Part of a small language model's weights: width 64, untied embeddings.
Each number is 500 + 50 x the weight over its row's rms, rounded and kept within 0 to 999. Layers, rows and columns count from 0. Numbers have three digits each. The size before them is the row's rms in percent of the matrix's.

# layer 4 MLP down (transposed), 256x64, rms 0.618, rows 24-73, columns 0-63
092:478505520414538543477431493508551528518448517559409484594541483548570573554490500583546455553438479514495490528508541514581453395533400465478451475508415554542478542443419565437482497490478589
093:460565463483441461576564482417560526543463492428497493516479542539522438628504595476508404529457506453457506480444556531508531526521546397513461589495459516474482513513466423513595452442458590
085:485585460550432545499580568461554512456446449464353459436469472494405518523458449494552559437514616459414496435397558483483505500517512481561481456558467480498502479427493540480484481506456516
104:517439541589483467514515515541483446530516362563415521379501423529492506540558535480491561545520521508476624550465512445469459480562522492456433568450525475402455458484536416488560500495532529
082:507515493528424446408574554469537560478587584445514505378487466476527621478494495434513516466436517483524598497443492510504480613590530482513485541521574480571500489489532557518507588494457541
084:511457529502554483496497521514420550503489557568443513519524553427492468475516514537472514471506602549575473441461439495419367527520604524505434476511530464566522512375603433512449509585508526
112:488478480478567650477500520537515544515513508544563522567469521551565425513531433497532477574471479427552537502490460508479469494542480580547592593560450506601461439442496415508572474461412495
090:519589481568495531495515432491502528449630568547438530476548476435518478461471444574459522518559547574449520571453450472524446507538451523576437485494445473520532494493427486439389552379495490
117:502526507449542570522568461450510540442529418535454582509490463590475532550532420465517433524433470511542443465386510621389526568453474431549486548524492467529563465515543524508581467457506532
083:539451604508570437523522536409587587576560472482582566551541588531539516515566502562443562531525527481573548483457510468596433566553446521509565517471525558448498476458493436515494501516479463
077:447440480490596587487549539462460477480541486410485558562498507489437489420448491478490463538457516546403442557500484529427496506384462546584517511495484388419453429470531572515520551521552556
097:526378491549533519540485580399535444510465473486517515441536493437478491522471511497448477493537530406550534490527485422485471575467459535523575461547587503407443521501433505576559480599424593
125:496662557516593491478541443501518454523505478418488546485512522518570414380439534451529548567502530471552460492541562487553458427562429576496496497518425528540529520470459471423481475444533499
109:472520513573507515514571469515481470490488456454530477463614452471542500438578530559497450427592494526524551425499417509480527453547502450575421456577415503515389480556496402533469428447449500
069:523487421490575493430433437470527551533513576564508467472451426523500492486463503462530450466555458576464493482399538423585431497514466544442480409600523503508535514446445576493464530513479370
108:524475543483501509505488458501612434489554493484525552398496465536470527384527541449471514509523490488554532425545589447464517511541468538464487653551502480502486493420458528412415482588443568
119:401482412511571458491503478487455536497486557424505451571484511585491585502472488452499427509464477440466469544448512549470533484511541436592459420526525631553451583513525547507416524449501412
122:401544555526410498438511484477485522407481463481546537501577556550563507554540527498411589490549587437514500440448532387552557463576546506451509550543516515501499414502612495495484461524482470
088:493535406477477582510573514515478425478406528540456458508494443523465518484542455395569389484541495563432487477483477574382513487521493516552498510467449587571445413461530478489468480531503403
104:554471426548500395555487458580585487507460499482454508473497489491472493492536481499401478522575492509538462586410441382501612542448499522450531523474486595486569569494533407518559510565489497
092:580435515487469524472481502541561520496489510522516432473478461539539448607558592479530586522470530566544563588504515467493423491552476581546527551375538444417518501571603440518496499524445474
100:595584535446390578433405530437493550473510530526540491437536562478441460555555470557485527425463479454546494480512543501562549524495515499567524509572570428538460453441445576477575565484485472
094:595441455482582530498496543521497481587477492500434423546532473446457433495478545380523528570424559481466480521509482452418577503464539498495540560540378505557455524534567521577486413458521473
114:467551512507487642494492515522469569509486490455532489516568474560546408483514522534439509447557472435577456344543552518548553529514547502485403491520539482499495508446521501484403511547379538
116:543419523441537492576584419453517462502525551464449539487508483510493467559547501505535469446532505390524492490452519382455465454564407483436503588499411595521480537414538498489524463547437568
113:511549478453489528501433454548417441545528539457418532547493461577563535515533472500527496456496625513585475537441460494527423522525483488475546477427580572487474533345526576485475537427451501
087:448536498530515472453448449521544481511585467496480407523488487425476431550528508465597507504429481506540483470520499437565537444492482495568479382579370386545503530552493499490458454500499384
106:419485525489560499529561582514505442480457409480494502476480607501458578504470507558470522568498405489564541434539524408455583405479499529513408504519531562534502439489486505469378483592505512
098:502561444539631450446486402471515536512447533453427528440545457502509442507526499442527470485372502574435472507416557634482496478568514436535466519533515476444501509467516511564536536516576527
096:508545557572436428502456545475504522514489536523421499523535528490465379479523564559512608452475425580410474465522529474446557468490458493538456465510562475540482351494429487581483545457551507
107:533494509513479534541608513487505489474486455510425547516424518574477591580460505463415522525461600578600441572499488548462408519455540586599506488474504461458528478401566510479497553474490525
104:515546548493515580469448405369451543496513522483578495547500546477453494544459428494534401477512554405518501520520524483609466502589489535499529582529546482483517460518531500604613496543440492
106:439506444444409491470518468498414482561511485512497466506521513433547484570495560547416490570610519522477575533442612481497505439487510534503459444451569489422474515533532412547428448622490494
106:576633541439467431445539499463479383488545514512489484552558452507516542581420484562455548519573502524512430533464461515553531567444437497521572438587517533576574456529485461551514529507466474
088:501509492589569442496444571556525473503545504493504512429564557490435554595523598538535436510471468507500584453440509429467493546477481558531514468580483509505495544444645428503421460587519508
088:548511514551445455539477448407478610584460502579583488455550478558563497520587525460452525427589523503546496516577521458492551454531479542481532462613534476474531475514471420521500473432528603
098:557531548470431491514498401467419552445416443477515621509548517582486516523556477448388486504480453481508495494522523479527459458470559516554517558549570448480531353500443474417548479529544509
097:521519440536472506500556472467487473479542539429413451539508458479529515590596522407552449483491530530522505605510419510578475468520528599456477577507554488564441446482568452467538410514463609
100:463462459544533527518519472482482470509476540420471532510461503497591540466575451510522542375517502406486445502370502439461525498460531489424441486482476544452511494469398351513489513420437552
105:488462468565544584544404587511498491444484533409416496557503610540455532510451510548472547436466396521461535540626466476532489384557521525499520527462519499532536463518569482514550514477461443
092:524484510479503476473523599511540472506477427482514548418524571525569463582430519485549523569436469571436584564596523479515460529524524570492499416471527564546608446405461483549529576546463496
090:602561528503528466575555518487530458499570443522549540507462568479459470497529567533459568474605439487564498483475479436449528546486444498545480484340502486536570511509497488478475515405630467
114:509472539464537561472472530520479420400526565470391527538531453537474544514484478464459468473505420515440487530610515555457570497594486499479482496549531475499625486409616449483447452463435470
101:487517471432407572561532493426496601533479511508450504577546540585460529509585526510513526541620538553527434590516570497471541513536535506510564511522508479529497456472505458391531499452503633
105:424493517458560499474582524510572479555409473552446461513463447497513447526500449539494453468512442586549464389560544544405529558490555433475522545422519480500563515564499535565448628526532527
101:505556450490413512502539537484624437510576511488500544490372477475465520555575473517510466516500583586474554508494454525471560585487430559512467468471437491501536425502478462474548421397428442
103:478541438402473459492497575481489435506409489511440534449468494529551566477408518505536457544478530447591538437582550512472505531505580574622456477604489555533487600444472514498512497464460460
118:463590542502495533470515488416441517550563525587554475408520357570511463504481467521496440480469528480500545462550519509528476453437466399473458542469434500531449383546457586541457516523498428
100:511601496425452526539500565527497505507428474493459506521549491494501521421567508460416459518478402479568422451499444451407470604533504537544475536530442434531516375453421527458456455493575506
092:526528547380444513471418507472477591585466429513512474531595592498517479438445462464449491531468497606498473446481496465543482565442427524495463404474514467480469483525577543567549414486494562
# layer 4 MLP up, 256x64, rms 0.616, rows 25-74, columns 0-63
092:435461526528494481455529535507562463534554437472514511499579446521428460497499476459576483515497449401458523578380488493481453424425526544464571513537514507497657472464422581420494464468480488
095:494572594567475529520502494607502605537472567612499475453534608481470525452516542543417458520586460540497538526522560467576534606481429495476472487548504465510472563539487501454460577493544524
101:467452438503511495435484484580439438465467482541559486531479554491506492540452432519495497499530420435547438439519520451508510471473450521522654462515598421561603508458551563497396496507464579
101:483541551508567475511434530454518495523437460620516526510489545499468397475531424489447432613559492507457476495375580451469569538446421549508600528568458465474487421470516487520459472490491483
086:529504460513514395493519575549493470480553562556412478489581470470530524490577455504536495569508473444405579583548511479503616452540538392504508542503513483439497515559447553476539480399579522
102:508586487530452491518493511524544395514520471546479520549470451573463479569555504537483473519655460556451480484538537571541478496512516512470635512505482333448481488469441536486533482433542485
096:522519498419530442553476515487530458507373420439528486440432498477448516469436437418536566488531462470522472443490560540409494495434467519422533480451553643436521479538565482478583503538521522
115:383462541500495542485448470533509534477516548450510389558475505549446536471484501437512463576575396490422499482524466449443565548590441494466438478590449570414493502499562461519471573443453488
095:460487527492376512606573514452394513455477455583484511459492506467457503503486546547590477434481493541420511571573432558486542502446481463476462512437526467529535454543589508469470581499613474
103:490484518487473496534428431573552584532507467546439459476531477606540401518561518532551505523492528464589568379490553407477509539524544411442538470462549529516521536554458513568591457553480472
105:500515499466473538460548469543514494448566439448534444462380527454455438460469555588591588406485493489467517543452513499486467451433413504487448451589521531467537516518579584531452418557457471
103:521594531406579501576473506508521504395530471493515454561516514537483583575500361501573415466564498541479466462460475473533501500397556407496511557517473437524515509559529534548527529581498520
110:476581596506501477544475498533472532412426520401532484533514572484499534459488523435483506464533506482570559471558506580411675503455512496450475444414471541423574474538494559521539486487490508
093:566531590490417481560468579605503465452450432474465527511555521574452513549458482483446554538368517488555498486650489572473553482522487495512526527442501498441447462489432480531532443516467547
110:481412476507534573494584430582549529425483498454607490549515489410486414478480501439466477475478494519478479494471453540460510515574488565452368412529526592473545540554461505549566522504490425
105:524496556428532475542560551483525498523585423534574439493497485462524511436495474422450513511495543383393408530499494531473502462503476555541542479577598459521426575504586492518504592579522543
113:483541478513478569451492510569478490488464493563518520484501546576384562427454434497480446482490460565412511502446500551446554489440329515483518493508495482479415475442508446552458409405535524
102:447524595525522414523437467574557451426548506469528428479573529471465508546473466553449521588560499550509442550497586428538586460543489542468533421529556481532488530545511465447437496480614435
095:545520514423501473515579510568583505536562454497573485444391442522431541486496479433474525529477439493421398484529544483533443446506546530450510478593499495569508451561495534479529632408492535
101:527584489506543495488532522498362502436521471583462538505418463522504560466515473518460484565466470502395389425477515523523570515456469406508495422485460513570407500437516467548500524414496418
107:398463506475567485466487434534536493508603408451426388486519395504501543524447400525448448556560432512494438545514492419525438527536524477440538496476569522482515450546512432532551517503559547
097:503511489447403534572445492471530484388534433506476560455531357604567553466499440492538470524512440559486530443523499468450431489504573498557515507520561468559567477501442549456562541575477540
093:459484519512584427486494500455567545496529489505504496427521505533568435554515470488505518597493488545527380531578580432452615472453533478386569508491596527456579529570484500494531504455554456
099:616452561445483520489468581482511460504564529478593546597525505479490497499425502598466483474480510536473531408465477636550556521498442473500539555470402508548574543422505544529512526439456478
086:519499506523572513566501473550633484485504525527545564525456589524539539499518528499443468571611368481505440469510496472441617504416506561558411583452492540500470502521487563467483475533479537
099:485460559535456535525505516525418468467523583557585445454458549540488456438421433505380475490466464467439458582543476420464492476531470513427521409424571490448442454534502553467462544436431504
091:498564537502547527484425491499481480520401494462533497510580565614493518455472515629511467478613375419512454450510530485446521508458548494563456526450554545519474438481566426518489582511476462
107:490515501571487365551379503495450476544447476425481485447562458569458462532538459501530542422587486489555496448563453493519426438387506449472570496529545464523406468541496579481509484470515521
108:477509557388574625485526508488459396499521398525501443575487490600418581499550458517542452572481535500420567527521500552442472580479509461528499490512480507495498593510523433514535547536535466
108:454516459548478480589449425535523573543487539432529570453561499483441409416547527466477502433506496437491526528529404453505543462548443615448519451616586439515490451537537539513490502439512478
099:439531563608482505475448528485489477414491518532631510531502500512480434442466533592495398438539521587501534503539526442502590589482451483460404552520460421459551559474440556494485515511479472
101:529545491438586476485434575603439497475440608515482516459435481508466557540465491503511473565517483507419411393448539462486578539593442522512473480476552544468471491439552542465538408537492442
097:400504569494488541484512503529584503464436465607564440554537463436470409497466504594538470489442412525456481484489616526454523548498395507522541502465511566514484480525516445546463427436566444
093:585398473450417579409506490496537526545513569416382539489466468607553477452543446463478503489494519513469451503534428554564496513451555535575472558444529481455512405494508503494539471431463462
104:520472472415568506498426507464530550559554536420445507480473547515438496475507434516480509582434468533571557505353473516540463571457515492497474519413449513542562469463520536428606455556436433
107:421404547547508495423529577568527557567579572513523469519525483483514535414587443507493538554566551469426532572505499547479579567568444578463466540539493528446484582503496459518567501438523536
088:476509550523413476552540329539436543503457489469443471423543572570437501519516554514470454474569460489465463437531531458419547528593517560494432510482478513494523484539563553526383487495547483
097:495535474419514456505390512482505536527462429500492570514534506556462415601392498493444484533512515442557485479539508511521526549397453445470670476543508516519452498542563560491429458546524527
103:412609490549455479428500486502548511577534487490515378516435419542440522459482422508526577491570436489507558492508520515470520554421502555539572455536508516448500391504529589444599489514509494
096:469503504678549435479489487443477569487492559456533448467476504444446529528543527582542460459457494584509613515525502609537544525514497502499450555562486538451419503480458525540585481447567471
099:511461507523460538489588446559566568530518540481538463441515529583555521449500425474531486502449662514495492504464592572399531443430557506544526477614544568510454450488504546522545477506530488
095:490489491419540414507508473565518522490558555546525442528510558527479502481406376523600368534502526456494480601397459526511406486477465478490558507583503463549541527437499511479489557441492473
101:553492505561496465534445499602462397416536401510610527526564454508534601465533537466528544449440463436541422466512496451456513474521540600545537531474502597456511452514494547518445487550442489
101:445453495441601442570452474420517573460479525516496429551524477422466624542455423371486411507523428504476535489500507528443464516545533499471505526530539477505547581473520542451536594454524532
093:421404466455480638524527556489493539567489548546499447476465561418443433488560441500475453500475502469391505576501468517457609539581526452474502441461464500524522424508529539503510464588556497
102:419487481459418523417472492473490481474471581451428438494535465570437516530594545448605526475464501565481527525485505592498465523458454560539538559486478629615580491507534557546512485505528480
096:479451515322419480517502466558511459539504490446498409455511477426574524481468470485540395571426510418560446551538526524454472515481489479543486512543504412584508458579544513483536482462559517
092:498422453637539545449410436475442436479480503411485494495504579575453551500474483500550553542563600581519492445487471565587497495440512405441511501513537489497475581511568500510475548552504489
095:473530489469606492499502497456398523630494522477487491453534443451526579438539551438501527504452537436390520508471589497471503454553455590505553604559577570451534424494488539476532513513502478
081:476520486493405488348451416530580514442480555547520523501494500422403472499559478584477483420479456494404523420523482482479505486593471494474417520430416524447513523540477565522530494441509486